{
  "norm_place": "pre",
  "attn_scale": 0.125,
  "max_grad_norm": 2.0
}
Each number is 128 + 32 x the weight over its row's rms, rounded and kept within 0 to 255. Layers, rows and columns count from 0. The size above them is the row's rms in percent of the matrix's.

# layer 7 MLP down (transposed), 320x128, rms 0.138, rows 139-205, columns 0-31
size [ 96  99  86 100  98 101 104  96  94  98  88 107  99  99 103 101 102  97  90 103 106 101 104  99 100 100  89  94  94 100 106 106  92  98 101  98  91  97 103  84 105  90  98 107 109 102 109  93  98 102  95 108 105 112 107  93  98 100 104 100 105 107 100 102 101  98 102]
[[178 144 120 153  79  90 105 107  95 109  49 124 214 148 141 149 113 163 173 109  88 110 154  89 127 136 113 129 131 132 164 123]
 [152 134 123 156  69 110 119  92 139 146  61  80 150  70 135 151 100 103 123 156  66  96 136 157 190 165 159 138  97  78  61 120]
 [163 129 151 149 124 127  94 102 176 138 178 112 108 100 168 122 105 153 131 115  76 136  79 105 105 101 139 150  97  89 137 135]
 [122 132 136 157 102 200  92  89  80 155 142 118 245 202 136  90 159 162  93 137 128 145 117 124 130  94 136 160 178 145 106 124]
 [150  98 120 122 107 130 116 104 114 127 141 159 191  91 152 158 146 123 112 179 156 179 130 148  78  98 124 121  89  92  94 177]
 [120  68  94 153 136 106  90 145 100 128 147 131  73 145 153 118  65 137 123 106 151  81 110 164 169 131 145 142  95 125  53 150]
 [135 160 170 164 143 130 101  50  82 114 171 109 154  85 143 146 151 131 115 192 155  86 198 125  74 110 168 119 146 110 138  92]
 [162 108  94 118 153 180 133 126 155 191 164 137 139 119  96 142 162 124 126 126 175 134 129 126  68 157 115 112  80 111 136 177]
 [ 74 133 114 131 104 144 151 125 117 197 119 115 130  81 186 133 143  93 131 102 153  88 132 148 154 146  70 134 121 101  93 154]
 [161 128 111 103 147 161 110 139 173 116 156 148 173  93 135 149 140 113 116 130  92 132 124 120 127 105 131 171 133  84 123  99]
 [186 133 113 133 128 131 156 147 137  87 151 101 145 139 146 169 142  90 146 125 146 140 102 101  99 129 125 110 130 242 117 114]
 [135 139 117 124 103  74 142  93 129 128 102 139  98  94 145  96 138 121 133 137 116 185 118 127 139 113 132 121  93 163 169 130]
 [132 144 157 106 107 150  89 130 107  80 139 137 124 138 116 104 102  78 143 122 121 152 138 180 141 160 171  93 113 122 191 169]
 [123 120  91 107  95 151 143 109 164  91 152 189  31 134 128 118 113  76  53 103 130 125 157 135 107  88 157 150  84  58 129 168]
 [138 128 152 164 129 138 119 105 169 167 115 151 101 128 160 128 112 221 189 115 123 123 102 117 158 147 179 118 123 114  90 119]
 [129 119 130 109 122 145 123 127 122 157 108 123 106 119 131 132 131 127 102 135 165 111  94 150 173  83 165 174  88  93 175  71]
 [116 196 140 161 173 164 132 127 136 183 163 106 148 186 142 120 136 162 152 121 118  89 155 120 144 126  79 133 139 136 149 132]
 [ 95 156 142 145 132 123  90 126  97 149  52 187  19 120 101 111 140 111 137  83  44 117 189  82 149 121 148 115 140  94 103  88]
 [160 138 163 127  75 196 128 123 118 134  50 127 197 115 125 144 129 147 139 134 140 121 172 176 132  82  97 152 163 223 215 142]
 [136 151 108  57 137 114 151 161  58 107 127 125 129 147 114 145 113 106  96 108 133  94 137  99 158 119 104 150 135 149 104 139]
 [126 149  86 132  78  88 164 112 143 103 195 177 169 115 126 131 162 136 156 134 189 106 149 198  83 187 114 153 102  66 114 159]
 [ 98 128 124 105 119 125 136 123  95 108 143 150  78 138 128 152  89 158 169 140 109 118  70 137 138 165  82  99  93  75 114 147]
 [125 158  77 175 131 154 140  83 113 122 143 119 169 165 146 111 136 122 163 120 144 175 110 139 169 127 125  71  84 198 115 135]
 [143 127 182  96 127 134 169 109 138 143  91 126 144 108  99 110 197 138 180 117 115 144 155 118 124 168 137 135 125 141 127 182]
 [114 147 117  97 172 144 130 110  93 124 210 145  67 154 141 124 103 137 137  98 139  98  83 109 139 155 145 125 173 181 169 122]
 [135 139 154 165 141  65 143 131 130 176 107 115 154 138 167 127 127 158 166  90 176 114 144 136 139 126 180  64 137  91 104 108]
 [ 74  75 114 142 144 111 153 132 110 140 137 108  92 113 124 148 124 136 107 117  67  87 115 148 182 112 118  94 117 163 110 129]
 [186 124 140 144 205  98 132 115 125 129 143 171 121 132  96 113 166 174  99 134  57 133 125  68 172 131  60 114 173 106 157 145]
 [117 108 104 116 144 227  80  91 134 147 179 138 145 137 110 131 164 138 131 158 105  73 159 131 101 132 119 109 147 123 120 131]
 [160 157 151 117 140 100 138  80 110 121 203 192  94  95 142 104 103 148 150 154  96  98 120 119 155 138 140 180  93 127 134 154]
 [125 109 127 125 150  97  77 124 147 169 125  92 125 111 121 128 135 104 162  94 143  72  73 118 105 114 165 191 127  54  98 156]
 [136  67  81 115 151  96  80 155 145 118 130 108  25 139 117 132  94 150 183 190 105 150 165 141 108 129 120 117 114  71 188 142]
 [143 156 103 110  79 141 170 119 119 141 150  83  66  96 142 120  83 151 105 100 109 112 156 118 207  94 147 111 182 160 104 124]
 [111 128 132  59 170 135 112 192 102 143 139 124 107 122 126 128 130 153 126  91 114 155 108 115  94 165  88 145 135 179 120 117]
 [147 130  88 171 191  83 122  93 126 135 125 110  73 187 136 161 209 142 178 172 181 127 125 160 157 133 157 136 121 144 121 132]
 [110 136  55  93 136  86 156  88 147 126 124 134 170 113 192 141 118 150  74 102 192  90 127 107  55 181 101 112 104 163 125 132]
 [119 172 137 141 155 131  99 147  82 107  63  71 178 149 132 204 119  78 134 143 158  82  91 110 149 107 126 111 103  97 121 140]
 [122 175 169 190 162  85 127 173 147 102 128  97  89 130 127 111 139 152 150 121 157 116  84 124 150 144 113 102 149 107 145 118]
 [189 130 129  63 149 118 152 170 127 102 169 131 142  88 150 164 136 142 148 135 113 132 133 131 147  51  75 197  93 138  77 125]
 [ 93  86 118 110 138 144  90  90 133 108 122 175 116 112 106 157 113 117 129 118 167  73 158 154  91 100 120 105  63 101 132 125]
 [112 119 116 163 157 132 126  44 149  77 134 140 147 157 115 158 138 132 175 107 163  98  86 146 142 121 161 132 141 205 148  62]
 [117 150 131 162 107 156 167 162 181 144  96  97 142 130 152 140 131 124 126  86 136 103 146  95 126 134  82 141 163 152 141  83]
 [118 145 143  96 139 138 153 167 142 132  82 172 129 135 148 153 110 116 118  93 149 116  75 134 140 116 133 121 128 114 124 137]
 [149 166 150 141 118 141 166  84 107 113 139 179 110 135 158 104 173 132 136 114 140 103 148 100 138 147 175  89 104 151 183 123]
 [ 96 115 144 151 141 138 111  61 109 110 107 152 157 147 116  89 121 112 161 131 139 138 114 138 140  95 162 115 106 145  96 154]
 [143 134 148 132 114 120 108 101 152 120 106 148 105  84 178 156 149 100 163 160 209 114 169 142 147 132  96 124 129 179 173 111]
 [150  78 107 138 154  89 127 100 118 137  67 153 118  83  98 119 124 127 179 101  79 141 118 187 115 142 123 152 171 149  70 144]
 [140 190 113 121 173  94 108 125 131 194 195 143  72 154 137 110 143  59 142 122 146 141  83 140 123 106 121 201 138 137 124 140]
 [ 79 100  82 143  93 152 165 121 174 142 115 134  73  79 111 121 124 138  75 126  68 129 104 119 186 141  91 114 187  87 109 164]
 [ 91 125 159 144  79 108 120 114 125 109  89 110 159 122 140 164 111 115 123  88 122 125 155 108 128 146 121 148  76 189 112 118]
 [152 139 141 136 148 209 147 115  75 159  53  91 103 153 126 216  92  99 140 135 118 154 110 157  89 106  80 127 156  24 122 104]
 [147 135 101  81 164 113 188  95 199 170 129 196 135 138 131 118 125 134 123 144 186 127 128 136 133 102 131 127 120 140 184 177]
 [110 184 126 105 123 171 126 142 144 102 144 125 162 126 152 123  95 179  90 137 175 123 117 167 103 140  52 118 182 121 130 132]
 [106 109  94 184 122 142  65 101  84 132 132 141 159 140 167 137 151 136 132  80  92 144 166 175 162  99  84 122 145 124 127 102]
 [155  99 138 105 129 154 118 120 123  98  94  90 171 217 142 121  78 132 146 156 152 125 105 124  74 129 129 128 103 155 157 166]
 [126 153 160 131 144 122 141 133 124 156 177 155 108 149  86 112  79  81  65 133 141 143 105 133  95 122 108 161 136 107 124 107]
 [142 104  73 149 153 126 135 165 165 154 134 104 189 145 145 136 106 159 137 115 131 137 137 140 132 135  68 111 143  58  87 150]
 [104  89 124 133 131 142  86  87  95 116  78 105 189 134  97  69 150  94 124 131 122 139 204 112 144 138 141  88 141  89 207 181]
 [ 62 137 154 124 115  50 158 154 130 131 129 124 156  96 122 178 150 114 117 102 148 112 177  31 124 114 125 123 137 122 107 150]
 [113 121 139  68 132 169 106 128 165 136 136 152 153 118 118 131  76 168 136  60 126 152 116 152 148 105 139 134 157 214 115  82]
 [156 192 144 172 142 134 179 141 116 130 133 149 117  93 155 178 180 130 162 144  97 132 141 149  98 182  63 195 120  89 217 131]
 [140 106 181  97 109 161 142  70 141 134  88  67 151 126 122 119 179 116 147 135 145 140 141 173 120 133 143  81 171 105 126 160]
 [158 122  97 154  89 138 103 146 144 162 102 139 243 154 123 149  94 134 143 142  80 133 106  91 116 168 110 165 126 180  86  56]
 [108 129 135  54 153  80  70  81 138 125 122 109 112 157 107 153  88 122 161  95 113  94 132 100 107 178 136  84 127 209 138  95]
 [112 137 147 174 138  61 129 123 145 122 155 112  42  82 154 116 128 127 182 168 111  92 138 125 104  97  83 105 167 105 141 128]
 [149 140 148 167 146 143 152  93  93 106 122 110 112 118  96  74 183 119 155 148 192 152 140 154 183 141 130 108 108 131  71 161]
 [112 114 124 168  99 108 116 147 134  93 184 150  81 162 133 142 105 109 164 143 131  97  89 140  72 130 118 123 102 100 122  96]]
# layer 7 MLP gate, 320x128, rms 0.142, rows 140-206, columns 0-31
size [ 99  99  96 102 113 106  92  95  93  95  97 106  99 100  98 103 101  86  97 102 101 112 107 107 101  97  84  98  92 110 113 102  90  98  93  90  95  94  89 105  93  94 110 103  96  95  95  98 111 103  90  98 101  97  88  96  95 115 111  99 112 100 102  91  92 103  92]
[[ 26 109 111 137  86 120  93 103 166 142 124 161 129 103 172 177 136 131 192 149 149 119  55 148 167 125 156 139 179 162 123 159]
 [138 125 172 131  81 130 173 123 134 136 111 172  89 125 198 157 139 182 144  99  75 112  79 161 139 149 179  86 192 128  89 157]
 [166 149 165 129 128 181 127 120 111 134 173 134  90 176 106 109 179  98 133 122  98 110  81  89 129 137 129 173 131 157 152  85]
 [114 153 145  74 133 124 135 114 113 100 178 140 184  61 195 154 133 133 186 120 128 179  71 196 110 157  99 178 128 171 168 154]
 [ 83 111 175 104 103 175  62 107 145 139 112 159 113 150 113 133 104  78 127  84  60 103 123 136  90  74 204 133 154  95 139 128]
 [100 181 164  61 139 189 175 113 118 121 159 117 115 167 129 127 147 123 106 184 116  93 128  66 157 116 172 135 124 156 158 109]
 [ 94 131 179  50 170 150  77 121 129 137  38 135 130 139  39 136 118 152 163  91 110 127 114 137 186  83 130 151 209 135 128 148]
 [102 147  36 128  91 202  75 161 120 141 135 164  76 150  72  37 103 162 113  85  87 169 171  74 114 114 101 139 145 132 121  76]
 [181 103 168 153 130  73  81 162 169 135 106 148 106 103 123 108 134 168 195 140 105 187 139 116 119  80  53 147  94 139 130  74]
 [127 111 152  91 191 135 136  92 157 202 170 237 159  76 111 106 154 136 147 111 137 121  92 127 133 127 141 146 146 173 130 153]
 [148 168 101 129 116 171 199 104 160 141 160 106 108 160 120 143 112  99 174  81 149 139  96 169 167 104 154 127 114  97 131 139]
 [ 73 129 109 131 142 101  98 158 107 160 138 126 153 166  93  76 148 103 158 139 121 169  63 101 135 120 175  91 126 112  94 173]
 [102  75 241 134  83 120 141  78 168 102  93 155 140 101  89 173 107 128  84 187 136 146 166 152  88 134 130 124 182 137 110 174]
 [130 117 109 113 120 161  99 112 109 158 128 120  89 123 174 178 142 118 174 171 171 137 177 107 130  96 189 141 190 108 129 177]
 [125 116 187 106 135 139  94 113  91 122 159  54 100 158 124 155 148 124 151  98 145  91 110 131 124 136 153  97 100  76 159 135]
 [132 136 128 142 125 147 101 108 137 127 118 116 166 108 138  86 182  51 139  79 127 123 139 106  89 123 109 160 156 108 120 154]
 [140  84 106 168 124 169  62 177 101  91 135 151  99 102 172 104 102 112 171  55 131 191  91 107 107  71 116 144 137 121 107 168]
 [117 181 140  93 104 100 110  97 126 156 183 183  69 144 164  69 142 103 132 172 107 138  99  89  82 164 126 124 156 112 120 176]
 [155 127 116  49 114 101 160 139 100 132 139  80 134 179  60 215  69 178 106 169 115 148 151  59 110 132 170 159 149 149  87  59]
 [150 161 139  95  99 161  97 103 130 153 127 150 127 124 174 109 131  94 111 161 177 166 136 178 112 117 114 131 124 115 142 102]
 [137  92 150 148 117 224 156 133 181 145  93 108 168  90 133 152 116 102 115 178 110 114 112 133 144 155 139  96 151 130 131 152]
 [124 169 153 106 116 185 189 156 166  93 135 128 136 109 119 134 111 103 148 159 143 114  72 157 129 116 211 153 144 115 187 132]
 [169 164 112 135 147 151 122 174 160 166 133 104  80 166 173 106  68  99 145 172  78 157 131 109 129  93  85 141 102  66 137  93]
 [200 112 106 117 137 141 134  88 165 202 137 145  90  83 101 132 176  80 118 216 106 134 162 124  67 116  46 114 151 128 211 145]
 [139  93  92  50 109 127 128 120 210 175  89 134 163 146 176 112 104 154 115 179 100  85 136  99 137 126 158 102 112 147  83 102]
 [131 123 176 127 128 110  87 145 142 118  77 156 107 138 118  78  76  82 113  95 148 149 137 133  79 112 120  99 136 148 174 113]
 [121 144 134 125 151 116 124 166 140 149 125 143  98 145 124 194 161 124 144 123 115 142 158 112 109 133  89 132 178  91 136 153]
 [ 65 199 135 108 126 162 127 179 112 130 110 119  83 131 151 163 150 122 121  56  97 143 113 101  70 118  98 111 123 123 129 115]
 [ 80 103 125 100 167 129 107 129 116 198 185 176  72  96 120  75 115 134  65 119 182 144 157 121 104 100  76 146 120 180 210  96]
 [ 91 159 129  80 179 204 124 112 142 143 139 100 110 125 118 138 188 101 122 126 101 119  74 145 160  93 154 107 183 150 161 137]
 [137 127 130  84 115  98 156 115 132 100  93 164 174 143  98  87 179 147 108 113 104 159 138  39 131  81 162 104 113 158  61 103]
 [145 127 130 101  99 167 126 130 186 148 135 114 135 113 140 116 173 167 132 112  76 173 122 176  99  99 149 102 200 127 129  87]
 [130 136 145 122  95 113 131 122 144 150  91 109 118 136 145  99 160 127  98 204 166 149  85  81 116 112  65 159 143 148  92 128]
 [114 171 106 143  73 142 119  96  77 116  71 118 105  62 131 131  94 120 120 111  88 109 120  21 117  90 147 157 145 167 115  86]
 [ 91 147 128  83 117 179 128 122 111 113 143 136  80 140 129  87 171 124 171 174  87 164 102 106 136 156 108 124  83 123 170 154]
 [ 99 113 173 187 166 149  58 152 155 159 157 100  66  92 111 149 166 144 163 126 140 145 135 118 135 154 138 149 113 140 185 138]
 [ 82 156 168 149 123 109 126 107 164 185 118 101 103 136 109 120 191  92 137 159 131  82 178  69  76 175 137 114 134 100 174  65]
 [137 135 151  55 126 155 147 129 203 194 130 141 102 120 194 134 134  93 126 183 119  92 115 157 130  95 120 114 133 105 169 132]
 [ 87  89 139 120 115 142 118 130 122 123  91  66 108 134 150 135 126  99 116  93  70 136 118 118 130 157 147 153 190 105 102 202]
 [113 101 102  83 143 149 137 163 102 100 126 167 117 111 145 124 132 114 130  43 174 141  92  48 104 101 195 168 116 115 132 136]
 [144 121 163  97 123 201 154 121 145 158 150 105 106 119  92 127  94 154 124 154 162 143 147  77 157 149 141  88 127  94 150 200]
 [164 155 132  88 138 118 103  62 112  95 132 126 119 193  89 114 117 114 142 200  51 133 164 149 110 116 201 163 122 135 151 133]
 [113 205 131 160 126 148  84  87 108 142 120  91 113 161 117 160 178 127 106 140  72 115 138 117 114 180 200  92 164 115 151 109]
 [131 117 121 134 166 122 166 145 165  82 127 112 105  88 146 142 104 143 161  98  91  93 116  95 154  97 148 161 108 143 150  88]
 [131 125 135 127  58 118 116 157  88 129  92 110  85 151 135 138 101 139 101 140 144 183  94 121 174 128 121  97 126 154  87 135]
 [143 111 131 138  94 109 115 189 144 171  91 118  78 152 141 154 196 130 125  71  78 134 168 108 123 138 124  92 160  90 139  89]
 [140 167  63 180  72 139  93  68  70 137  91  87 107 116 104 102  93  61 127 116  92 146  95 142  98 143 139  96 138 144 127 145]
 [ 91 171 136  96  88 144 117  74 156  93 158 160 109  92 123 104  87 118 160 125  82 178 194  87 126  84 127 199 134 109 129 148]
 [116 109 109  88 100 148 184 101 175 179  82 135 114 139 124  94 120 103 132 133 162 104 161 108 145 128 135  76 163 153 171 127]
 [105 142 112  92 112  76 159 161 139 151 142 143 168 112 141 143 109 163 110  78  90 133 189 149 118 115 123 133 160 129 103 101]
 [161 167 163 125 118 121 171 147 145 121  97 146 151 194 112 130 156 134 106  96  89  68  79  99  71 148 132 123  90  68 129 118]
 [157 157 129 215 136 119 124  74 105 143 163 197 125 126 111 129 167 144 199 113  80 143  51 125 141 128 113 127 127 174 178 129]
 [132 123 138 159 123 142 185 136  93 133 101 170 133 149 144 131 125  83 124 119 148 185 112 137 164  90 111  90 150 123 114 135]
 [109 107 167 151 159 147  82 142 130 120 102 134 104 142 174 120 110  70  74 147 111 207 118 147 137  72 135 160 145  92 176 134]
 [105  92 149 133 149  90  88 141 134 160  53 124 191 153 122 103 103 150  91 122  75 108 148 174  94 132 114 147 114 159 138 155]
 [128 115 158  91 109 186 104 120 136 113 136 136 135 170 120 104 116 147 155 145  57 154  72 140  80 147  85 133 179 198 113 132]
 [ 93 153 168  80 167 168  97 126 149 154  90 174  95  95  71 111  79  76 129 103 126 170 110  85 111 170 139  95 113 119 162 140]
 [141 162 111 129 119 113 140 106 144 140  98  96 123 118 156 160 123 162 115 122 114  78 149  73  90 161 151 115 107  98 141 143]
 [119 113 162 149 156 184 157 126 178 138 159 159 106 139 152 136 101  88 142 162 144 124  89  77 131 122 129 111 135 123 135 185]
 [ 79 137 132 109 139 130 114  76 157 220 122  93 156 140 120 164 166 101 136 114 132 159  88 122  90 146 174 116 163 145  63 108]
 [163 126 109  78 122 115 140 116 202 137 177 147 152 153 185 144 150 101 177 165 158 172 116 105 130 118  75 133 161 154 142 146]
 [135 127 150 158 105  29 120  93 137  95 160 144 106 134 144  90 165 114  96 158  64  94 148 115  98 149  90 115 130  93  87  56]
 [136 102 125  81 109  94 153 113 126 135 119 118 116 147 123 123  63 178 148 138  70 106 200  80 119  77 132  67 138 112 116  75]
 [120 117 127 175 131 149 115 144 147 106 174 113  99 159 154 123 160 124 161 151  69 170 155 147  82 101 140  84 157 124  66 127]
 [158 139  72 113  94  94 135 137 126 178  97 147 121 109 196 164 176  89 157 101 136 124 119 129 113  80 139 139 178 167  77 174]
 [ 82 183 141 155 158 120 155 102 112 110 140 126 121 148 146  69 187 127  98  89  93 185 119 111  82  79  89  76 170 121 171 162]
 [148  97 172 148 100 101 170 113 166 155  99 152 159 140 145 123 174  97 151 120 108 154 135 136 113 109 108 138 114 164 146 147]]
# layer 7 MLP up, 320x128, rms 0.141, rows 140-205, columns 0-31
size [100  97 103  98 106 100  97  93  91  99 100  97  96 104  97  98  96  90  96 102  97 101 101 103  99  92  98  93 100 109 104  97  92  98 100  94  97 115  92 106  88  95 106 105  98 109  98 106 104  94 105 106 104 101  93 103  97 104 103 106 110  93  98  99  97  99]
[[174  75 209 125 102 130 100 156 111 149 150 130 110 111 119 153 108  51  86 127 124 192 123 104 154 115 139 116 177 137 133 125]
 [120 131 130 130 147 130   5 131 126 140  67  96 137 166  80 137 147  82  66 141 133 124 158  81 107 135  37 144  83  96 158 142]
 [ 97 107 130 144 115 133  64 104 105 101 125 171 134 113  82 107  63 143  69 200 146  92 112 112 166 162 147  81 169 114 122 168]
 [134  99 182 169  85 161  85 163 104 129 128  67 115 161 165 141 167 117 172 100 114 140  98 130  77  84 152 102 109 150 144 137]
 [135 112 118 142 103 198 106 102  84  85 176 132 115 136 128  58  82 137 183  73 124  60 160 142 213 147 154  93  87 131 152 100]
 [ 74 150 163 123 213 107 136  80 130 137 151 135 106 194 162  91 150 118 142 101 141 123 102 109 141  89  83 115  79 122  96 163]
 [ 80 101 178 156 110 106 107  95 130 127 119 163 131 121 136 162  93  82 109 136  34 119  96 130 160 108 165 136 136 165 115  76]
 [ 38 170 137 124 102  91  71 165  98 124 135 154 120 144 160 133 106 139 113 138  98 142  98  91 138 154 179 156 113 139 135 141]
 [ 99 116 149 102 191 103  77  44  48 140 135 140 137  98 129  99 158 212 119 100 142 153  89 113 202 125 129 116 124 180 142 162]
 [106  73 123 154  94  78 170 101  64 188  99 104 108 129 167 150 132 195  87  94 145 130 134 182  70 151 142 127 100 133 111 167]
 [139  38 124 142  77  59  74  99 109 103 145 131 122 121 115 102 113 103 180 174 128 139 155 141 171  70 162  48 132  92 133  85]
 [188 165 188  50 143 175 128 164 191 103 156 147  67 148 142 148 144 148  69 154 165 100 134 148 104 119 114 149 121 113 154 105]
 [131 164 121 119 111 156  75 105 144  58 108 102 160 134 143 142 119 142 106 146 148 129 144 158 137  94 104 131 158 112 109 174]
 [182 160 144 118  96 140 118 121 122  88  92 141 107 164 170 150 100 131 153 142 106 124 152 115 140 134 181 133 128 108 185 141]
 [117 122 110 168 170  63 131 110 179 133 121 129 127  99 168 119 153 163 136  60 135  64 123 102 123 145 111 132 143  91 129 135]
 [130 124 124  97 136 129 144 115 116 129 112 151 154 139 182  87  86 155 133 170 152 120 105 123 129  88 107 232 190 146 114 116]
 [148 122  94 144 109 109 165 119 109 155  94 125 127  99 172 132 163 102 159 160  94 108 102  72 154  86 119 108  81 165  89 166]
 [ 74 132  85 108 180 135  92 155  84  78  99 127 161 130  78  87 143 149 144  86 104 104 177 141 137  96 142 102 145 158  86  93]
 [102 129 103 132  74 177 122 157 102 156 151 162 125 157 122 146  98 124 168  89 112 140 153 159 136 148  99 108 154 171 188 119]
 [137 114 105 118  76 105  62 100 130 160 121 109  96  76 117 137 163 147 159 191 167 142 174 131 122 168 142 183  96 126 162 162]
 [134 172 109 124 143 112 147 121 131 130 135 120 139 164 143 205 101 165  99 130 135 141 109 188 100  94  95 154 156  96 117 136]
 [ 84 113 120 212 111 123 143 143 106  95 111 103 108 194  76  82 128 164 172 117  99 119 156 105 153 110 136 142 139 123 135 176]
 [117 108 159  65 172 103 218 119 116 111 173 129 135 159 140 110 107 113 174 130  90  99 134 132 147 171 129 132 139 125 176  99]
 [153 140 161 107 139 106 149 133 127 113 157 173 115 129 120 143 138 208 157  56 160 133  94  72 170 171 152 151  99 116 118 112]
 [152 133 120  50 109 152 152 136 130 111 204 141 126  82  98 120 110  92 166 168 109 129 151 101 165 158 119 117 149 116 149 129]
 [117 167 149  91 138 115 146 120  92 103 132 129 173  96  75 172 102 160 138 148 139  85  68 129 138 148 155 143 103  99  76  64]
 [135  92 143 151 174 105 139 156  97 225 152 109 111 137 136 120  82 139 116  85  94 102 122 146  72 148 157  69 129 137 161 123]
 [131 107 171 136 141 108  94  92 117 196 124 145  87 168 160 145 136 182 194 134 108 115 132  75 120  80 140 163 138 164 127  60]
 [ 88 172 131 127 128  85 161 144 140 168  91 142 117 125 208 121 137  71 121 116 116 177  89 123 110 183 101  86 112 128 117 165]
 [125  78 102 138 130 124 136 124 131 162 124 127  81 113 104  48 144 163 103 157 103 124 122 156 123  91 136 129  97 125 112 161]
 [161 118 164 138 132  91  93 142 119 105  96 183 120 105 171 131 184  98 109 124 141 191  85 132 131  95 127  87 148 167  85 111]
 [144 151  75  74 135 170 124  85 145 131 113 116 117 217 112  86 146 132  90 179 150 159 159 117 215 150 118 179 125  91 145 158]
 [149 154 160 123 138 115  99 145 129 101 116  56 120 140 180 135 145  90 142 126 220 148 153 166 189 139  99 147 117 148  71 118]
 [ 62 127  98 163  81 110 147  98  88  62 113 132 150 104 114 140  82 150 167 110 143  86 150  80 159 112 125  93 185 143 113 113]
 [142  61 142 120  95  98  84 115 159 206 166 152 142 174 148  98  75 134 173 212 111 172 144 118 129 134 130 176 127 148 177 116]
 [ 97 139 100 142 130 191 148  87 209 123 152  72 129  56 150 127 163 104 174  85 109  93 132  71  93 133  67 114  89 162 128  60]
 [213 159 155 168  91 145 134 122 103 107 115 129 160 147 131 112  91 133 167 152 110 163 117  92 187 103  94 147 103 171 166 118]
 [163 132 156 100 137 117 149 113 139 101 176 165 160  97 139 151  51 125 144 108 136  86 104 146 162  90 144 127  78 134 125 137]
 [101  71 101  98 126 136 121 136  91 152 148  99 110  89 129 157 119 135 149 102 124  51 102 125 133 143 180 161 144  74  99 251]
 [107 138  97 151 156 165 110 114  73 157 104  81 161 142 116 129 119 130 155 124 112 140  95 151 125 103 138 114 105 146 141  88]
 [127 191 142 113 111 148 193 139 146 145  47 153 168 104 139 115 121 107  72 115 156 120 132 149 106 138  92 137 136 117 134 124]
 [150  94 133 159 153 134 137  69 152 134 143  54 144 102 130 151  67 128 147  87 146 148 138 144  63 113  92 124  79 135 125 177]
 [185 159 122  77 108 110 103  88 111 112 160 146  89  59 144 168 113 119 169  96 118  83 152 113 157 185 144 124 131 115 116 174]
 [146 118 112 149 125 100 148 107  93  88 126  80 129 163  71  88 118  91 157  86  80 123  68 180  58 168 151 104 144 118  67 113]
 [159 113 104 114 115 137 119 129 149 133 116 146  89 164 151 129 142  84 120  81 156 168 135  92 162 108 149 145 138 110 132 147]
 [141 113 112 143 114 133 142 129 115 108 127  88 160  97 128  79 157 208 175 124 101 131 163  89 156 117  89 121 102 103 108  82]
 [166 152 105  96 136 106 102 107  62 118 112 173 105  86 140 119 169 119 122 118 120 109 143 193  97  97 146 171 150 131 115 149]
 [179 169 157 150 132  94 112  89 128 152 144  97  70 122  85 140  75 101 130 133 168 139 145  96 172 101 152 134 106  87 182 105]
 [105  97 183  86 134  63 145 143 151 147 153 122  92  91 146 101 106  90 122 143 178 129 165  74 152  80  46 128  97  75 138  78]
 [199 132 153 127 114 110 145 104 130 167 117 140 161 190 126  95 153 110  76 123 125 136  52 126 126 127 185 184 171 130 113 193]
 [127 107 144 134 123 153 154 107 158 199 142 147  91 134 151 106 134 131 150 136 199 119 189  78 127 124 117  90 132 129 163 177]
 [137 148 116 141 181 133 154  98 196 181 151 200 108 171 125 173 191 121  75 149 146  98 121 133  93 163 148 143 107  97 114 119]
 [101 123  76 139  68  49  99 119 129 110 120 160  83 117 103 154 130 137 155 146 138 171 134  94 137 178 146 129  76 107 155 182]
 [197 164 149 132 110 119 148 151 145 103  68 115 127 144 120  53 136 143 132  96 135 131 113 131 121 110 135 161  96 133 214 133]
 [119 119 174 209 111 156 186 236 174 146 106 121 118 103 107 125 168 147 225 125 144 136 141 157 181 148 105 114 141 119 127 122]
 [136  92 129 126 141 152  55 121 180 110  95 100 112 171 104 140  65  76 140  70  99 105 146 186 141 149  96 144  89 132  58 157]
 [143 119  91 111  88 133 180 101 139 129 124 129 169 163 109 109 142 131 160 155 179  76 101 127 153 121 134 136 110 128  73 144]
 [115 145 121 101 162 156 136 110 117 160 107 113 123 123 128 146 140 138 185  74 115 155 127  58  96 150  71 124 153 150 104 109]
 [ 86 172 168 124 183 179 130 129  85 123 162 178 169 112  83 122 155  81 136 133 117 200  69 161 155 107 135 171 117 153 102 152]
 [129 203 104 154 100 181 131 104 101 124 109 151 171  92 173 161 108 171 131  77  80 133 100 151  80 114 150 121 103 163 132 129]
 [121 160 107 159 121  87 100 114 163 160  86  23  95 170 146 100 164 171  83 135 112 176  96 135  90 100 100 102 226 150 133 173]
 [ 93 101 173 138 103 160 115 145 105 112 101 100 103 119 132 109  95 157 117 152 101 128 181 151 135 154 131  99 156 114 145 111]
 [125 146 133 149 143 103 147 108 106 138 108 129 149 155 149 129  99 111 127 110  75 108 171 144 126 115 149 186 162 193 119 120]
 [ 70 112 136 131 135 131 151 163 137 126 109 117 110 143 163 177 112  87 137 135 125 114 123  70 119 121 143 132 119  96 124  84]
 [157 177  96 186 113  90 137 127 127 106 144 117 114 172 181 105 131 105 117 155 160 141 148 101 129 146  53 135 125  71  53 172]
 [120 136 136 151  83 121 159 147 135 159 147 149 105 146 114  79 162 122  84 124 170 121 128 109 142 100 118 121 121 103 142  78]]